Weights of a small GPT-style language model, trained from scratch on English Wikipedia.
Size: 12 layers, width 256, 2 heads of 128, MLP 704 SwiGLU, vocabulary 8192, 11.7M parameters.
Architecture: RMSNorm before each block, rotary positions, tied embeddings.
Training: a variant of SOAP for these matrices, 213M tokens.
Each number is 50 + 12 x the weight over its row's rms, rounded and kept within 0 to 99. Layers, rows and columns count from 0. The size before them is the row's rms in percent of the matrix's.

# layer 8 MLP up, 704x256, rms 0.153, rows 585-603, columns 0-127
094:47 45 65 55 48 57 52 52 66 70 50 41 58 38 48 48 60 43 38 44 61 44 61 34 62 55 60 74 64 57 44 49 47 64 31 60 60 28 44 44 43 46 38 51 59 35 53 56 72 43 47 45 52 45 47 37 55 64 62 55 31 62 37 56 61 41 53 49 69 60 44 60 80 41 50 36 57 38 46 54 65 59 42 63 31 65 73 46 51 48 58 58 52 65 38 54 47 48 45 48 83 51 43 48 61 41 50 47 52 46 63 75 62 41 57 55 45 61 50 68 55 48 42 42 35 47 68 62
101:40 36 43 55 33 71 44 43 65 54 47 29 52 38 54 66 39 36 50 52 58 61 62 28 66 34 68 45 69 21 60 61 49 34 72 60 27 60 63 44 47 41 48 54 54 56 32 50 47 39 40 33 55 51 64 35 77 40 34 33 41 69 23 44 33 57 46 51 56 21 46 52 52 39 55 55 34 43 34 28 46 47 49 49 56 61 47 54 45 41 49 65 67 54 53 62 55 59 34 38 62 43 48 58 49 45 33 38 51 70 34 56 49 78 47 61 50 37 55 44 70 42 37 55 53 55 55 64
098:61 44 69 65 29 38 38 24 55 60 60 33 62 65 56 29 45 39 75 63 55 54 64 48 50 65 55 36 58 49 37 49 63 57 36 36 67 49 46 32 41 62 61 36 52 43 44 32 61 49 52 49 45 59 67 37 66 47 66 68 49 57 55 56 38 50 54 42 42 54 47 58 54 55 45 45 49 35 55 53 37 33 78 41 62 76 59 38 58 54 50 78 59 53 48 42 42 53 69 22 44 71 54 55 49 60 35 61 54 54 46 46 34 57 47 70 73 54 44 35 55 39 47 51 81 59 52 64
102:50 57 63 61 67 60 62 49 24 41 49 61 56 49 49 54 68 61 46 35 48 73 44 73 67 42 49 63 57 54 67 52 47 54 48 63 48 42 64 42 55 44 33 60 32 41 52 40 59 59 55 47 54 36 46 33 41 40 23 46 57 69 53 36 50 58 41 44 47 54 39 60 58 68 37 31 61 52 52 42 39 59 30 71 80 54 38 36 44 36 45 44 59 63 28 37 47 73 41 35 51 50 44 78 54 56 43 41 55 59 56 50 57 56 76 42 72 70 53 44 56 47 58 42 46 63 55 38
097:42 56 65 47 54 40 50 42 48 40 89 76 54 68 50 48 54 51 51 55 46 37 41 47 54 37 53 37 45 39 66 50 46 36 36 45 58 43 50 63 39 61 45 62 44 44 74 40 20 49 52 39 48 56 66 28 39 36 41 55 37 56 52 55 48 58 56 57 47 44 54 41 68 41 52 54 54 49 58 42 57 60 43 58 53 40 66 70 70 79 52 41 42 59 53 72 47 48 56 55 48 36 15 38 50 50 58 56 52 44 72 67 58 61 63 61 40 59 58 45 20 29 53 62 61 47 32 55
097:52 63 36 66 73 60 60 33 44 70 51 53 56 50 59 44 55 48 59 50 34 56 35 45 36 31 65 62 35 37 49 39 37 52 50 43 58 65 38 54 41 56 68 63 64 47 59 51 51 72 47 55 48 43 64 58 66 45 34 51 59 47 55 51 53 47 20 38 60 58 56 62 65 45 27 23 53 64 52 45 65 36 58 63 68 57 39 50 40 73 61 38 34 39 42 26 24 44 53 49 70 52 53 51 20 57 61 49 58 44 44 49 59 49 55 45 49 48 42 54 40 57 54 69 53 34 37 38
098:54 69 54 44 44 37 54 59 64 20 29 29 54 45 50 65 23 44 57 67 47 57 79 36 44 43 61 59 51 63 59 66 68 48 53 50 49 30 52 33 52 50 51 58 53 41 45 33 46 38 41 57 47 59 45 50 49 51 42 42 36 36 71 56 35 38 63 49 83 68 51 50 65 52 59 61 50 69 43 51 47 60 43 41 34 37 36 72 33 56 36 50 48 50 52 61 27 57 36 56 44 55 44 33 57 52 57 56 62 58 61 72 73 63 41 78 50 43 71 44 56 71 43 55 40 44 54 58
103:58 32 34 41 56 43 30 49 42 47 65 33 54 37 45 62 60 43 63 66 74 55 61 33 67 35 72 51 54 53 45 56 74 51 68 55 65 59 57 41 57 61 34 45 43 41 55 45 55 39 38 69 18 34 45 54 64 51 55 50 69 50 45 49 55 26 44 71 36 51 61 56 54 64 35 44 43 63 47 47 58 36 47 61 75 38 54 56 68 70 45 55 58 42 57 42 46 57 36 40 73 53 48 56 68 47 49 47 53 54 50 62 43 30 69 87 50 59 49 51 59 50 61 40 37 31 43 58
099:68 44 74 56 23 39 48 54 41 46 43 47 51 48 36 34 35 41 53 38 46 67 62 60 70 48 43 59 56 62 68 67 35 41 18 42 49 61 27 33 59 52 60 77 48 56 42 55 45 63 52 37 43 52 40 56 79 43 48 66 48 56 45 42 20 45 69 55 20 61 59 46 49 49 49 55 30 36 46 52 57 55 44 38 63 44 34 59 36 28 91 51 34 48 59 33 59 50 55 43 40 49 42 60 69 44 52 47 86 70 51 49 49 52 42 35 55 59 33 42 45 46 55 46 56 56 68 45
093:42 57 58 48 37 57 56 29 58 60 57 57 36 74 47 59 50 48 50 37 31 45 42 41 59 45 39 62 63 64 46 37 51 36 42 60 26 58 57 52 66 58 67 77 62 58 56 47 43 42 58 46 50 59 57 44 52 66 69 49 43 67 59 44 60 55 44 41 60 56 57 54 53 51 55 51 47 73 34 73 37 54 58 46 62 59 56 69 51 30 46 69 39 51 48 35 61 43 48 73 59 26 40 73 67 31 57 59 62 43 43 47 73 57 44 41 46 66 30 49 50 41 43 52 65 82 51 45
099:22 60 35 39 38 64 21 49 64 54 45 41 67 57 34 70 33 39 43 51 30 54 46 47 55 52 42 57 49 51 50 47 37 48 45 64 66 62 46 51 54 48 62 73 59 42 43 48 69 57 45 51 41 44 68 41 47 60 50 42 38 47 49 60 41 39 60 49 66 66 47 49 47 37 30 31 60 31 33 50 57 55 67 34 58 71 60 40 55 46 47 54 64 61 85 53 59 59 53 56 37 53 60 49 55 54 61 62 68 60 54 64 44 57 53 55 43 54 41 37 27 51 67 54 38 66 49 46
098:47 43 75 40 62 45 59 59 38 49 74 40 57 61 53 65 47 35 60 55 33 44 55 47 48 67 43 47 43 39 44 43 55 51 53 43 54 47 38 45 41 49 50 53 42 45 61 46 36 57 59 45 46 60 55 53 37 42 60 53 37 36 58 53 65 46 33 33 40 54 43 34 43 54 50 54 52 39 69 57 41 47 39 61 39 40 62 52 57 46 57 70 47 26 48 55 67 58 66 55 37 21 37 66 51 34 58 52 49 39 38 42 59 33 46 53 52 48 55 58 38 72 68 80 69 65 60 55
101:60 47 68 44 34 58 38 48 47 63 50 64 53 45 61 45 37 49 34 43 57 39 44 68 55 48 28 43 52 53 66 63 52 56 54 45 49 52 69 50 69 66 42 59 47 51 57 53 52 48 59 52 36 57 57 89 57 61 51 70 37 67 64 52 52 33 66 50 37 56 52 43 48 52 77 66 67 41 61 61 69 54 31 61 52 59 25 48 51 62 71 48 55 40 52 63 43 51 44 64 51 41 53 41 60 25 53 42 53 55 36 49 49 40 46 33 58 59 64 41 49 46 34 42 38 49 45 44
103:70 51 60 34 58 51 60 52 53 39 47 47 69 47 31 48 50 45 41 55 56 47 77 32 40 58 49 60 60 54 30 46 21 61 40 34 48 45 49 59 49 38 71 24 32 51 28 39 50 54 58 47 54 49 56 44 46 53 56 57 26 60 42 30 62 55 42 64 47 70 51 45 73 46 53 45 53 43 40 52 53 32 63 36 44 71 57 42 52 49 48 40 66 48 57 48 47 64 51 43 60 62 46 59 51 50 39 37 51 58 60 47 60 66 53 48 58 46 69 40 53 58 59 52 29 52 51 57
114:39 45 51 63 47 54 41 55 68 80 61 37 44 66 76 56 60 59 56 67 60 60 51 59 55 55 45 63 37 56 65 52 33 64 77 32 44 70 19 55 36 31 49 26 38 21 51 52 42 72 15 64 49 38 40 52 35 52 36 75 56 54 71 39 38 59 43 61 33 60 67 38 53 43 40 43 42 36 67 52 74 48 64 61 58 43 42 55 52 62 64 39 56 81 63 42 56 48 39 71 49 49 52 54 68 50 55 36 36 40 36 35 56 46 60 68 44 70 69 58 56 49 43 50 50 37 43 48
103:49 25 36 38 68 37 55 58 33 46 68 69 47 31 30 32 57 47 56 47 45 40 56 50 45 40 42 44 40 52 36 78 87 38 46 60 62 43 64 60 65 73 53 33 33 45 67 67 41 53 63 25 58 57 36 33 48 33 71 48 53 67 50 43 65 52 57 51 65 40 43 23 58 47 38 61 43 49 48 46 55 60 47 57 55 61 52 67 65 57 58 31 47 49 60 51 57 60 30 48 52 64 44 67 29 45 41 40 34 39 46 49 60 65 50 52 60 36 49 59 49 59 48 35 46 35 19 34
093:46 46 54 47 68 59 57 38 49 84 46 41 43 68 22 47 42 56 37 51 23 67 49 44 59 54 47 61 59 57 51 49 30 64 53 44 47 43 75 42 55 67 39 30 39 41 53 47 65 53 35 39 56 68 49 39 46 52 14 59 49 48 63 67 75 55 39 35 35 35 55 36 25 48 54 62 59 39 75 55 41 56 60 62 46 72 55 52 44 50 64 46 55 48 50 60 55 41 72 61 33 53 61 53 55 59 48 48 54 39 43 56 37 67 45 46 60 48 52 43 65 51 39 55 33 45 63 51
094:43 49 37 52 64 64 44 56 78 57 58 58 35 24 57 50 40 70 47 60 63 40 57 49 68 45 60 36 45 77 54 40 71 57 48 34 45 55 56 53 37 87 48 63 44 41 66 37 40 58 51 47 37 67 75 42 51 47 50 56 43 46 44 33 61 66 50 38 57 53 65 25 69 55 51 61 43 44 67 61 62 47 44 62 56 58 44 51 35 56 57 60 34 37 45 45 39 82 50 45 25 45 38 50 61 54 51 52 47 52 51 54 53 42 29 37 52 57 77 36 46 48 76 44 30 65 84 43
089:41 53 38 52 60 66 42 50 52 50 37 47 42 69 50 64 52 58 40 56 60 40 52 38 28 70 64 23 37 56 45 44 49 46 49 47 56 50 54 38 37 63 58 46 62 59 43 43 31 35 67 47 50 64 41 56 54 52 73 60 42 43 51 52 44 50 43 52 63 47 51 39 58 51 51 71 55 30 30 37 11 42 54 71 63 37 71 50 74 58 56 52 62 53 58 68 52 67 64 51 36 36 29 51 62 58 51 55 40 62 65 59 44 52 51 52 38 44 68 42 33 49 45 43 58 54 56 57
# layer 8 MLP down (transposed), 704x256, rms 0.141, rows 585-602, columns 0-127
104:50 32 46 51 61 60 37 41 51 28 51 30 63 63 67 47 53 51 52 32 55 52 60 65 59 55 63 51 48 57 66 56 65 56 52 50 52 37 64 39 47 49 35 57 51 44 55 43 43 63 42 43 73 51 36 59 45 57 39 63 60 32 30 77 41 62 32 49 43 53 57 59 54 53 47 60 71 71 47 42 59 58 57 49 45 50 58 58 60 66 61 71 53 85 57 40 34 45 46 42 69 28 30 55 62 49 38 48 47 39 31 75 37 67 52 60 52 52 64 61 62 47 36 66 49 57 56 61
099:50 43 40 45 53 58 64 47 52 62 54 54 49 48 51 66 56 57 54 57 55 56 49 49 71 42 43 41 36 61 49 48 60 27 62 76 78 51 84 36 57 44 49 61 53 43 56 58 55 45 73 58 80 48 49 69 72 63 44 57 53 53 45 50 56 51 39 42 39 66 47 27 68 37 37 54 26 58 38 56 58 29 63 60 61 45 54 47 51 40 51 53 61 54 53 53 59 61 64 63 46 64 54 54 42 47 54 75 54 48 71 48 45 53 66 52 43 21 45 61 65 36 36 42 56 58 60 39
104:65 34 48 48 48 59 53 60 53 55 70 42 52 60 42 69 73 21 71 51 46 49 37 53 66 25 58 33 57 39 41 30 50 61 31 48 65 67 61 51 50 43 52 33 48 44 46 53 51 55 61 60 40 37 44 36 49 61 23 54 66 43 47 44 68 48 56 34 57 55 34 33 55 52 49 45 29 42 63 52 44 62 64 53 50 59 52 46 52 35 64 58 48 32 42 36 32 48 31 59 47 42 36 35 13 41 56 44 48 49 26 38 40 44 60 30 37 49 47 29 61 49 61 78 43 75 64 52
099:46 54 49 79 47 46 37 64 38 64 55 55 41 53 67 65 44 51 56 73 60 54 31 34 75 84 51 45 44 54 41 54 44 60 46 52 38 48 56 40 39 66 42 49 60 65 46 38 60 41 60 48 33 69 45 46 37 37 40 25 55 48 58 42 49 47 43 31 44 54 50 58 38 41 63 47 62 43 52 54 54 60 36 62 61 69 36 69 40 58 50 33 63 72 44 43 56 55 64 49 30 57 56 69 60 42 39 49 40 38 62 37 61 53 52 39 45 69 57 18 82 58 37 44 40 44 58 55
100:48 57 50 63 33 51 43 42 45 42 72 43 44 57 56 55 55 36 57 56 44 47 22 77 70 45 46 59 52 57 46 57 53 36 35 60 72 46 47 51 36 32 61 57 55 48 68 31 57 54 34 28 77 41 50 48 62 38 29 37 39 47 47 57 42 59 38 71 35 51 47 42 35 36 48 63 51 54 59 44 51 61 77 42 62 44 64 57 48 51 46 49 51 58 49 47 31 65 48 40 46 64 54 42 50 68 63 34 63 50 72 60 39 60 40 50 45 58 58 55 64 54 48 58 60 54 59 23
098:41 31 52 40 47 37 47 56 61 32 73 71 41 68 36 45 35 56 35 57 68 41 52 60 54 61 45 57 47 41 41 29 47 35 49 41 44 61 55 50 43 44 36 36 29 25 60 48 64 45 53 57 23 41 71 46 59 51 60 53 37 63 69 53 50 64 47 21 53 54 19 59 58 44 33 51 56 36 42 51 60 53 44 35 45 55 33 54 59 37 57 55 72 44 55 72 45 55 43 63 60 45 52 39 58 49 24 59 54 53 39 33 41 45 46 44 54 66 43 34 39 58 33 42 32 59 53 54
102:45 59 46 52 40 60 47 54 50 55 45 38 43 53 38 51 63 48 44 22 57 73 54 39 35 47 69 53 39 34 67 59 45 52 63 34 46 55 51 57 30 48 70 45 60 36 45 37 44 55 46 47 42 43 58 51 56 47 53 44 69 52 46 72 35 53 50 63 60 41 70 31 63 56 28 44 28 63 47 52 38 54 48 41 48 42 42 62 63 45 47 53 63 57 38 69 59 47 50 57 67 52 55 38 61 60 31 27 59 47 57 71 28 28 61 44 49 52 66 49 75 28 55 37 71 63 27 54
095:29 30 56 55 63 53 61 68 40 24 54 27 36 44 47 42 51 47 58 43 62 63 55 45 56 28 30 40 50 55 34 56 35 41 28 61 45 59 63 47 57 49 58 62 64 56 66 44 48 64 66 52 50 75 25 29 49 51 50 47 62 33 53 54 57 55 34 43 47 60 53 43 55 51 55 36 54 56 61 78 60 61 65 52 40 61 58 39 44 47 44 63 55 43 71 69 47 71 53 47 38 51 64 56 38 47 49 25 36 58 51 61 54 54 38 38 51 48 74 67 71 31 22 63 55 60 28 58
106:26 64 60 59 40 47 53 61 50 52 65 61 55 60 44 40 40 67 44 57 43 26 41 29 44 49 67 50 69 56 59 48 59 47 59 72 59 41 46 42 55 34 46 56 58 61 34 44 54 45 41 33 78 70 47 22 56 30 53 74 41 05 39 47 41 63 49 59 47 52 50 52 45 53 24 43 55 55 58 56 63 36 53 61 49 42 39 73 62 56 69 54 42 23 38 69 36 53 53 50 71 66 54 55 51 61 58 24 55 60 57 52 48 32 45 40 44 55 61 31 53 62 56 44 47 48 37 62
100:35 20 63 36 42 54 60 61 49 59 37 38 55 52 54 41 33 45 43 45 49 57 57 44 76 58 59 83 28 59 43 31 44 48 42 58 46 49 44 54 50 57 54 66 46 47 47 65 44 63 48 39 48 30 83 63 47 49 39 49 42 34 43 53 66 52 59 54 41 53 50 47 34 82 56 54 66 50 67 75 47 62 27 52 45 59 45 58 52 48 48 47 60 53 53 53 65 73 50 49 54 36 47 55 61 65 32 49 32 37 64 49 63 54 50 61 60 43 40 73 49 35 63 45 68 35 34 48
110:44 60 32 33 35 47 27 42 54 33 58 35 65 66 54 24 45 54 34 51 52 64 53 67 54 36 43 59 52 44 56 49 31 69 66 57 60 48 65 46 61 52 58 65 79 60 45 48 59 58 57 61 49 39 51 65 50 61 64 49 55 65 37 29 36 39 65 32 54 68 46 55 49 48 40 53 62 63 43 55 71 42 46 28 43 58 47 47 53 62 62 29 72 39 57 39 60 50 35 62 52 50 54 35 46 42 45 51 36 55 45 59 38 65 35 57 46 50 22 52 54 58 59 75 47 69 44 73
099:41 59 50 36 44 38 72 41 42 26 49 38 55 57 63 66 48 13 57 58 44 67 62 67 73 46 55 49 41 38 39 53 30 50 62 24 54 33 49 34 71 50 52 42 47 49 30 54 61 42 56 44 47 37 51 60 48 49 41 56 50 40 60 51 73 42 51 60 50 71 58 63 39 37 43 45 32 59 48 47 52 50 40 59 48 43 57 46 67 67 43 49 41 38 47 39 73 59 44 43 43 41 60 41 63 50 46 41 45 70 63 52 50 46 49 32 65 41 55 44 46 55 56 47 60 63 51 72
099:66 61 32 46 35 41 53 51 37 64 58 56 54 66 43 62 33 64 46 63 52 40 51 44 65 52 64 24 51 69 49 61 53 56 33 81 46 55 43 41 48 44 53 39 30 59 41 65 68 54 62 49 38 60 67 44 32 64 53 41 61 55 60 63 53 68 53 86 44 83 45 42 37 43 47 55 29 55 58 46 76 56 26 33 61 54 60 35 57 49 74 46 80 53 15 43 41 41 45 57 42 54 35 31 50 61 44 36 31 40 48 61 39 53 58 61 57 47 70 32 46 73 35 40 30 47 46 55
104:49 56 48 44 23 74 34 65 50 61 66 47 46 40 35 50 54 38 52 38 48 61 56 44 46 68 46 56 69 50 24 53 44 40 53 64 43 59 34 70 52 50 55 41 70 77 35 70 52 34 51 51 37 53 37 55 59 56 52 56 34 71 57 64 42 44 56 51 62 60 35 55 69 47 40 50 60 38 44 27 62 35 73 46 54 58 46 54 17 53 66 63 40 47 40 45 40 67 59 38 59 62 71 30 52 56 46 63 59 36 64 45 36 44 51 55 59 65 50 36 70 52 22 30 58 54 60 47
098:44 36 36 76 56 57 41 40 25 57 41 40 47 35 54 42 38 49 67 31 48 46 49 55 68 57 56 50 56 72 21 47 41 57 39 14 48 60 29 47 68 26 43 34 46 49 65 45 67 67 37 47 56 57 49 46 50 34 34 51 72 53 47 48 48 68 30 49 60 47 63 46 34 48 43 58 80 41 67 44 67 45 49 21 46 48 37 49 39 65 36 49 48 62 51 62 44 33 38 68 44 51 38 43 44 47 62 48 42 41 54 49 53 67 50 50 40 62 50 33 44 40 40 61 46 50 57 63
104:51 38 28 62 51 53 50 61 74 57 52 66 54 43 55 47 48 65 54 63 36 54 49 51 52 43 38 60 63 36 62 60 46 24 42 50 59 40 35 44 56 72 44 38 59 37 39 74 57 48 55 62 48 61 58 41 42 58 82 47 64 53 55 53 42 41 52 22 60 69 47 41 43 40 38 53 73 51 65 70 41 46 36 24 68 51 39 60 58 41 78 39 50 37 45 50 39 39 61 62 56 47 40 46 35 40 53 55 31 50 57 66 48 42 49 26 60 56 66 26 47 49 46 17 72 71 66 61
098:38 31 31 53 45 45 41 55 51 41 55 45 24 41 60 57 26 56 33 52 45 65 56 53 52 38 52 62 60 50 59 37 44 47 39 54 37 57 47 34 49 64 47 39 58 52 50 36 48 29 28 59 35 48 59 38 45 44 68 28 45 45 36 72 60 50 42 41 64 26 69 50 49 58 56 49 40 50 67 53 54 30 49 47 73 68 56 42 43 47 80 47 34 62 67 53 63 70 53 60 29 57 56 34 48 44 70 44 34 76 34 58 40 49 37 43 59 48 51 43 38 46 45 56 54 41 53 79
104:51 17 49 54 57 52 43 30 41 38 39 47 53 58 65 57 54 41 49 69 44 47 54 39 53 42 45 49 66 53 29 44 77 43 60 52 32 50 78 46 48 49 30 45 52 19 50 55 55 47 65 50 56 49 53 60 51 56 37 42 44 51 21 48 57 53 60 43 55 31 37 31 40 51 64 72 15 37 75 49 42 73 35 59 57 42 73 76 63 45 41 59 34 52 53 37 43 47 57 49 64 69 62 31 60 48 53 60 32 26 63 56 59 42 50 31 66 61 76 62 54 48 49 45 70 69 61 63
# layer 8 MLP gate, 704x256, rms 0.147, rows 586-603, columns 0-127
105:62 59 50 50 38 47 54 46 15 55 56 45 35 59 32 42 63 44 62 57 49 62 37 45 36 70 52 41 51 46 54 81 57 56 52 49 37 67 42 68 59 55 47 40 51 71 45 47 63 45 60 51 62 75 49 56 41 40 71 43 65 56 76 45 67 42 59 44 51 75 55 42 62 45 41 50 56 38 50 42 29 69 37 61 47 42 46 45 36 48 53 72 65 42 35 20 52 69 45 66 46 61 40 46 39 43 48 38 33 39 48 47 57 50 54 40 58 36 26 43 40 44 37 61 69 56 63 44
094:51 30 48 42 48 36 47 59 70 50 57 43 47 32 51 60 58 58 44 50 30 40 34 70 40 34 58 54 64 56 44 38 54 46 63 49 31 58 76 48 36 70 33 59 64 58 49 55 60 62 49 43 52 45 42 62 42 71 56 61 50 54 39 48 44 32 47 38 52 56 50 47 65 55 58 36 63 35 57 62 49 44 46 41 35 41 44 79 51 51 62 39 65 53 31 53 64 55 57 60 39 55 72 67 72 49 59 39 55 49 58 73 33 39 40 41 54 38 57 79 40 58 64 34 59 43 51 43
102:53 37 50 49 50 42 28 31 35 83 63 54 40 57 35 74 68 47 58 43 64 61 51 49 61 50 29 49 60 56 70 53 52 60 46 47 62 38 47 30 50 42 28 54 54 53 15 36 68 53 44 77 60 53 42 48 38 49 45 43 51 59 58 54 71 56 43 44 45 54 74 15 49 28 45 53 60 42 56 61 68 65 43 49 51 67 39 62 47 50 72 38 61 54 63 43 35 55 40 36 56 64 60 44 59 52 68 38 48 30 57 39 32 52 64 46 52 62 50 36 60 19 36 30 59 60 48 48
098:51 40 43 38 52 61 47 51 47 49 37 55 53 27 55 53 40 58 42 47 52 60 53 72 41 29 54 50 62 59 49 51 49 50 59 37 37 30 58 53 67 47 69 62 68 51 48 49 47 68 54 49 30 53 57 56 41 52 59 37 53 41 47 56 41 28 66 53 86 43 40 69 33 48 53 33 49 58 64 54 48 46 62 46 93 47 34 42 50 42 40 64 63 20 68 41 52 47 40 45 62 49 65 51 55 35 37 56 43 39 47 42 34 67 51 48 37 52 67 49 67 50 49 46 45 32 53 25
101:49 44 45 60 83 59 50 53 77 51 61 23 60 51 61 47 39 46 63 59 58 45 60 60 50 56 52 61 31 55 47 30 40 43 39 66 45 46 53 49 38 51 60 64 42 44 56 54 77 72 49 77 62 55 50 19 59 40 47 57 53 46 44 63 58 49 73 83 65 51 39 62 29 63 49 62 48 57 35 70 45 59 45 42 53 67 75 48 36 43 63 42 28 55 47 52 49 45 76 37 62 39 60 44 61 45 65 33 40 46 61 45 45 47 65 55 63 48 60 44 39 54 49 44 60 34 50 72
097:55 37 47 53 63 54 61 51 43 32 50 42 30 53 71 58 67 18 47 59 51 61 69 60 61 58 61 62 67 67 46 59 34 68 44 60 56 37 49 29 59 47 53 67 55 31 66 52 68 61 65 40 43 61 59 44 27 59 51 36 40 53 54 36 54 47 43 56 52 41 31 55 58 60 45 62 35 44 49 45 41 58 46 52 51 55 55 60 37 68 42 49 50 53 55 51 57 43 50 60 60 48 66 39 46 39 48 62 44 53 50 52 43 33 34 56 32 45 45 65 61 63 65 56 60 41 44 55
096:61 28 23 63 58 48 61 51 57 59 48 39 41 48 45 55 78 31 45 53 63 27 16 39 50 48 53 50 40 46 58 58 76 46 71 47 49 30 50 48 68 61 52 39 34 53 55 44 57 57 30 59 33 68 52 36 46 65 65 70 47 37 51 66 46 48 42 40 67 43 62 44 34 48 54 46 56 51 60 59 48 34 41 29 52 39 45 43 46 69 44 49 54 58 20 56 51 65 59 54 43 44 59 41 47 24 40 72 41 54 49 38 46 43 52 56 40 73 50 64 47 61 69 61 80 21 49 58
102:46 35 58 45 55 48 49 54 44 64 48 62 49 39 33 71 41 46 66 51 64 45 47 38 19 60 54 46 54 63 50 27 75 57 33 26 63 27 61 49 47 41 48 59 29 41 58 27 30 30 59 34 52 63 65 43 29 39 57 55 64 55 43 24 36 41 43 30 57 43 54 60 38 73 29 67 37 43 74 63 48 60 31 35 46 59 45 64 27 69 55 34 54 41 56 58 59 37 38 76 64 50 59 38 66 42 61 56 51 50 63 36 47 31 50 37 40 56 65 65 49 54 58 73 39 50 77 42
094:64 52 53 53 74 52 16 40 55 47 58 62 66 35 49 63 46 41 40 62 81 63 55 55 31 52 60 47 39 40 39 60 60 72 60 46 61 45 24 47 39 45 32 33 14 46 38 46 49 63 44 72 45 33 51 72 39 46 43 61 41 37 44 54 51 44 55 40 22 48 30 57 58 61 60 63 67 38 82 43 44 49 28 59 53 43 32 55 47 61 56 60 46 63 50 41 46 35 60 43 60 47 53 39 46 54 58 53 46 50 45 41 30 66 48 38 50 33 74 50 48 49 37 41 13 42 50 47
101:43 52 40 51 43 39 46 35 53 66 47 68 67 45 57 47 35 34 49 52 42 51 39 49 61 62 46 51 57 48 38 66 50 50 51 60 40 54 72 41 63 59 59 68 61 44 45 50 56 51 63 67 53 50 63 73 53 55 34 49 57 71 61 46 38 23 34 40 57 66 19 39 72 40 50 55 72 48 61 23 48 61 50 62 64 56 38 54 58 69 50 52 79 76 49 41 42 63 54 37 47 59 52 53 48 43 57 66 54 44 63 56 64 58 52 53 62 48 49 49 50 61 45 36 45 69 59 53
104:58 65 48 42 45 57 48 55 52 66 62 49 47 68 50 41 52 52 31 51 43 43 64 49 42 53 53 37 47 60 63 50 74 39 50 46 45 39 35 47 39 64 36 43 41 59 57 46 44 38 58 32 23 46 56 58 52 37 32 50 62 24 54 36 41 55 28 51 44 49 57 49 49 69 55 58 55 48 52 37 58 75 52 26 58 49 41 56 44 50 66 52 58 63 45 75 58 71 48 33 40 47 37 69 76 50 66 61 41 43 31 38 57 46 57 51 37 55 56 60 46 45 62 58 25 35 55 35
092:46 50 53 50 52 55 64 51 58 40 30 43 60 53 28 77 71 46 60 44 54 50 47 39 38 51 75 46 77 63 55 46 41 62 39 53 57 53 20 30 58 55 58 58 36 53 49 47 58 65 45 52 59 38 33 40 34 42 58 61 50 33 56 57 46 44 38 44 31 48 45 66 48 32 34 40 55 33 53 80 38 58 64 44 51 67 64 44 71 27 58 40 61 72 51 33 55 42 63 49 47 53 47 15 72 65 47 45 59 47 48 26 58 66 39 60 69 49 56 43 57 35 43 60 58 53 36 64
109:28 55 43 38 52 59 62 62 62 63 46 65 44 53 46 59 54 42 51 56 38 44 76 47 36 47 50 58 47 48 43 36 44 67 51 41 35 60 55 88 56 38 60 55 52 67 29 30 60 44 69 68 48 49 51 48 43 51 46 56 68 42 50 32 56 61 73 38 51 63 47 77 65 47 51 35 43 51 38 54 50 63 70 45 34 46 32 41 51 54 37 64 66 69 54 57 54 62 31 34 50 64 49 45 54 47 57 58 50 35 49 37 38 88 62 37 51 33 59 35 74 49 54 43 42 48 72 40
114:42 51 35 53 61 35 56 64 31 58 54 47 45 63 49 52 50 59 48 35 50 45 61 51 61 63 41 58 55 45 55 55 53 58 30 37 63 54 49 59 68 54 49 51 46 60 61 14 50 54 55 72 59 56 64 59 58 51 42 31 42 59 52 39 32 41 43 53 50 53 46 29 43 37 57 43 64 50 62 70 58 47 76 42 43 22 54 52 26 66 23 27 51 65 58 50 67 43 31 49 48 49 40 42 57 37 39 56 45 46 57 45 46 42 59 42 42 60 66 46 56 42 66 70 41 24 74 49
103:72 49 65 45 59 71 57 30 61 48 35 69 62 64 37 50 60 70 37 38 43 41 51 56 71 50 49 32 18 68 55 55 50 59 63 48 62 61 57 50 47 43 49 47 44 41 51 42 64 39 64 40 46 61 31 68 36 45 48 52 58 46 42 57 47 45 48 29 51 75 63 41 66 51 50 70 51 54 71 41 40 72 57 38 49 71 48 55 36 51 66 34 51 41 49 58 60 68 44 41 42 26 51 47 48 56 70 56 61 87 50 48 54 43 53 56 49 56 66 38 36 44 39 37 31 39 42 31
098:36 35 48 64 56 38 58 48 42 53 48 54 34 61 63 62 64 78 66 66 37 41 44 58 49 63 28 50 44 43 51 43 47 65 45 50 51 49 66 42 54 60 58 80 59 55 56 59 38 57 57 54 52 46 57 37 61 51 63 49 39 61 33 50 44 39 49 49 53 60 45 46 37 44 33 67 63 46 49 40 97 58 36 48 29 32 66 48 35 61 29 52 43 46 66 46 46 57 53 40 59 63 43 49 60 39 40 46 49 62 37 43 56 57 53 53 56 59 46 55 45 60 56 52 52 70 63 39
092:51 50 59 34 44 67 38 46 53 46 39 55 40 51 42 34 57 45 35 35 46 48 43 66 63 47 55 66 31 74 69 52 47 48 33 63 62 52 64 39 43 65 53 52 52 36 76 55 22 57 42 30 56 55 42 32 62 45 63 71 45 66 35 38 77 65 47 38 67 58 58 13 61 43 68 46 40 32 62 68 40 56 75 54 45 44 61 53 45 34 55 58 46 51 53 37 41 47 56 30 42 61 55 26 52 52 57 59 52 30 44 53 70 32 24 51 47 64 55 39 25 51 39 45 42 56 55 55
083:49 57 43 35 51 50 47 38 45 45 50 52 49 72 40 64 47 55 57 55 40 46 55 49 29 53 46 59 47 49 56 53 21 60 53 53 16 38 57 27 55 51 31 26 50 55 35 52 48 36 61 36 63 37 52 70 48 70 65 73 43 26 74 59 34 51 56 30 45 55 33 64 55 50 51 59 54 46 43 49 49 35 56 55 40 39 71 60 62 36 44 55 59 65 52 57 35 54 61 40 39 44 42 62 70 61 47 47 39 82 62 39 62 64 46 46 42 51 45 49 50 58 54 42 47 55 58 37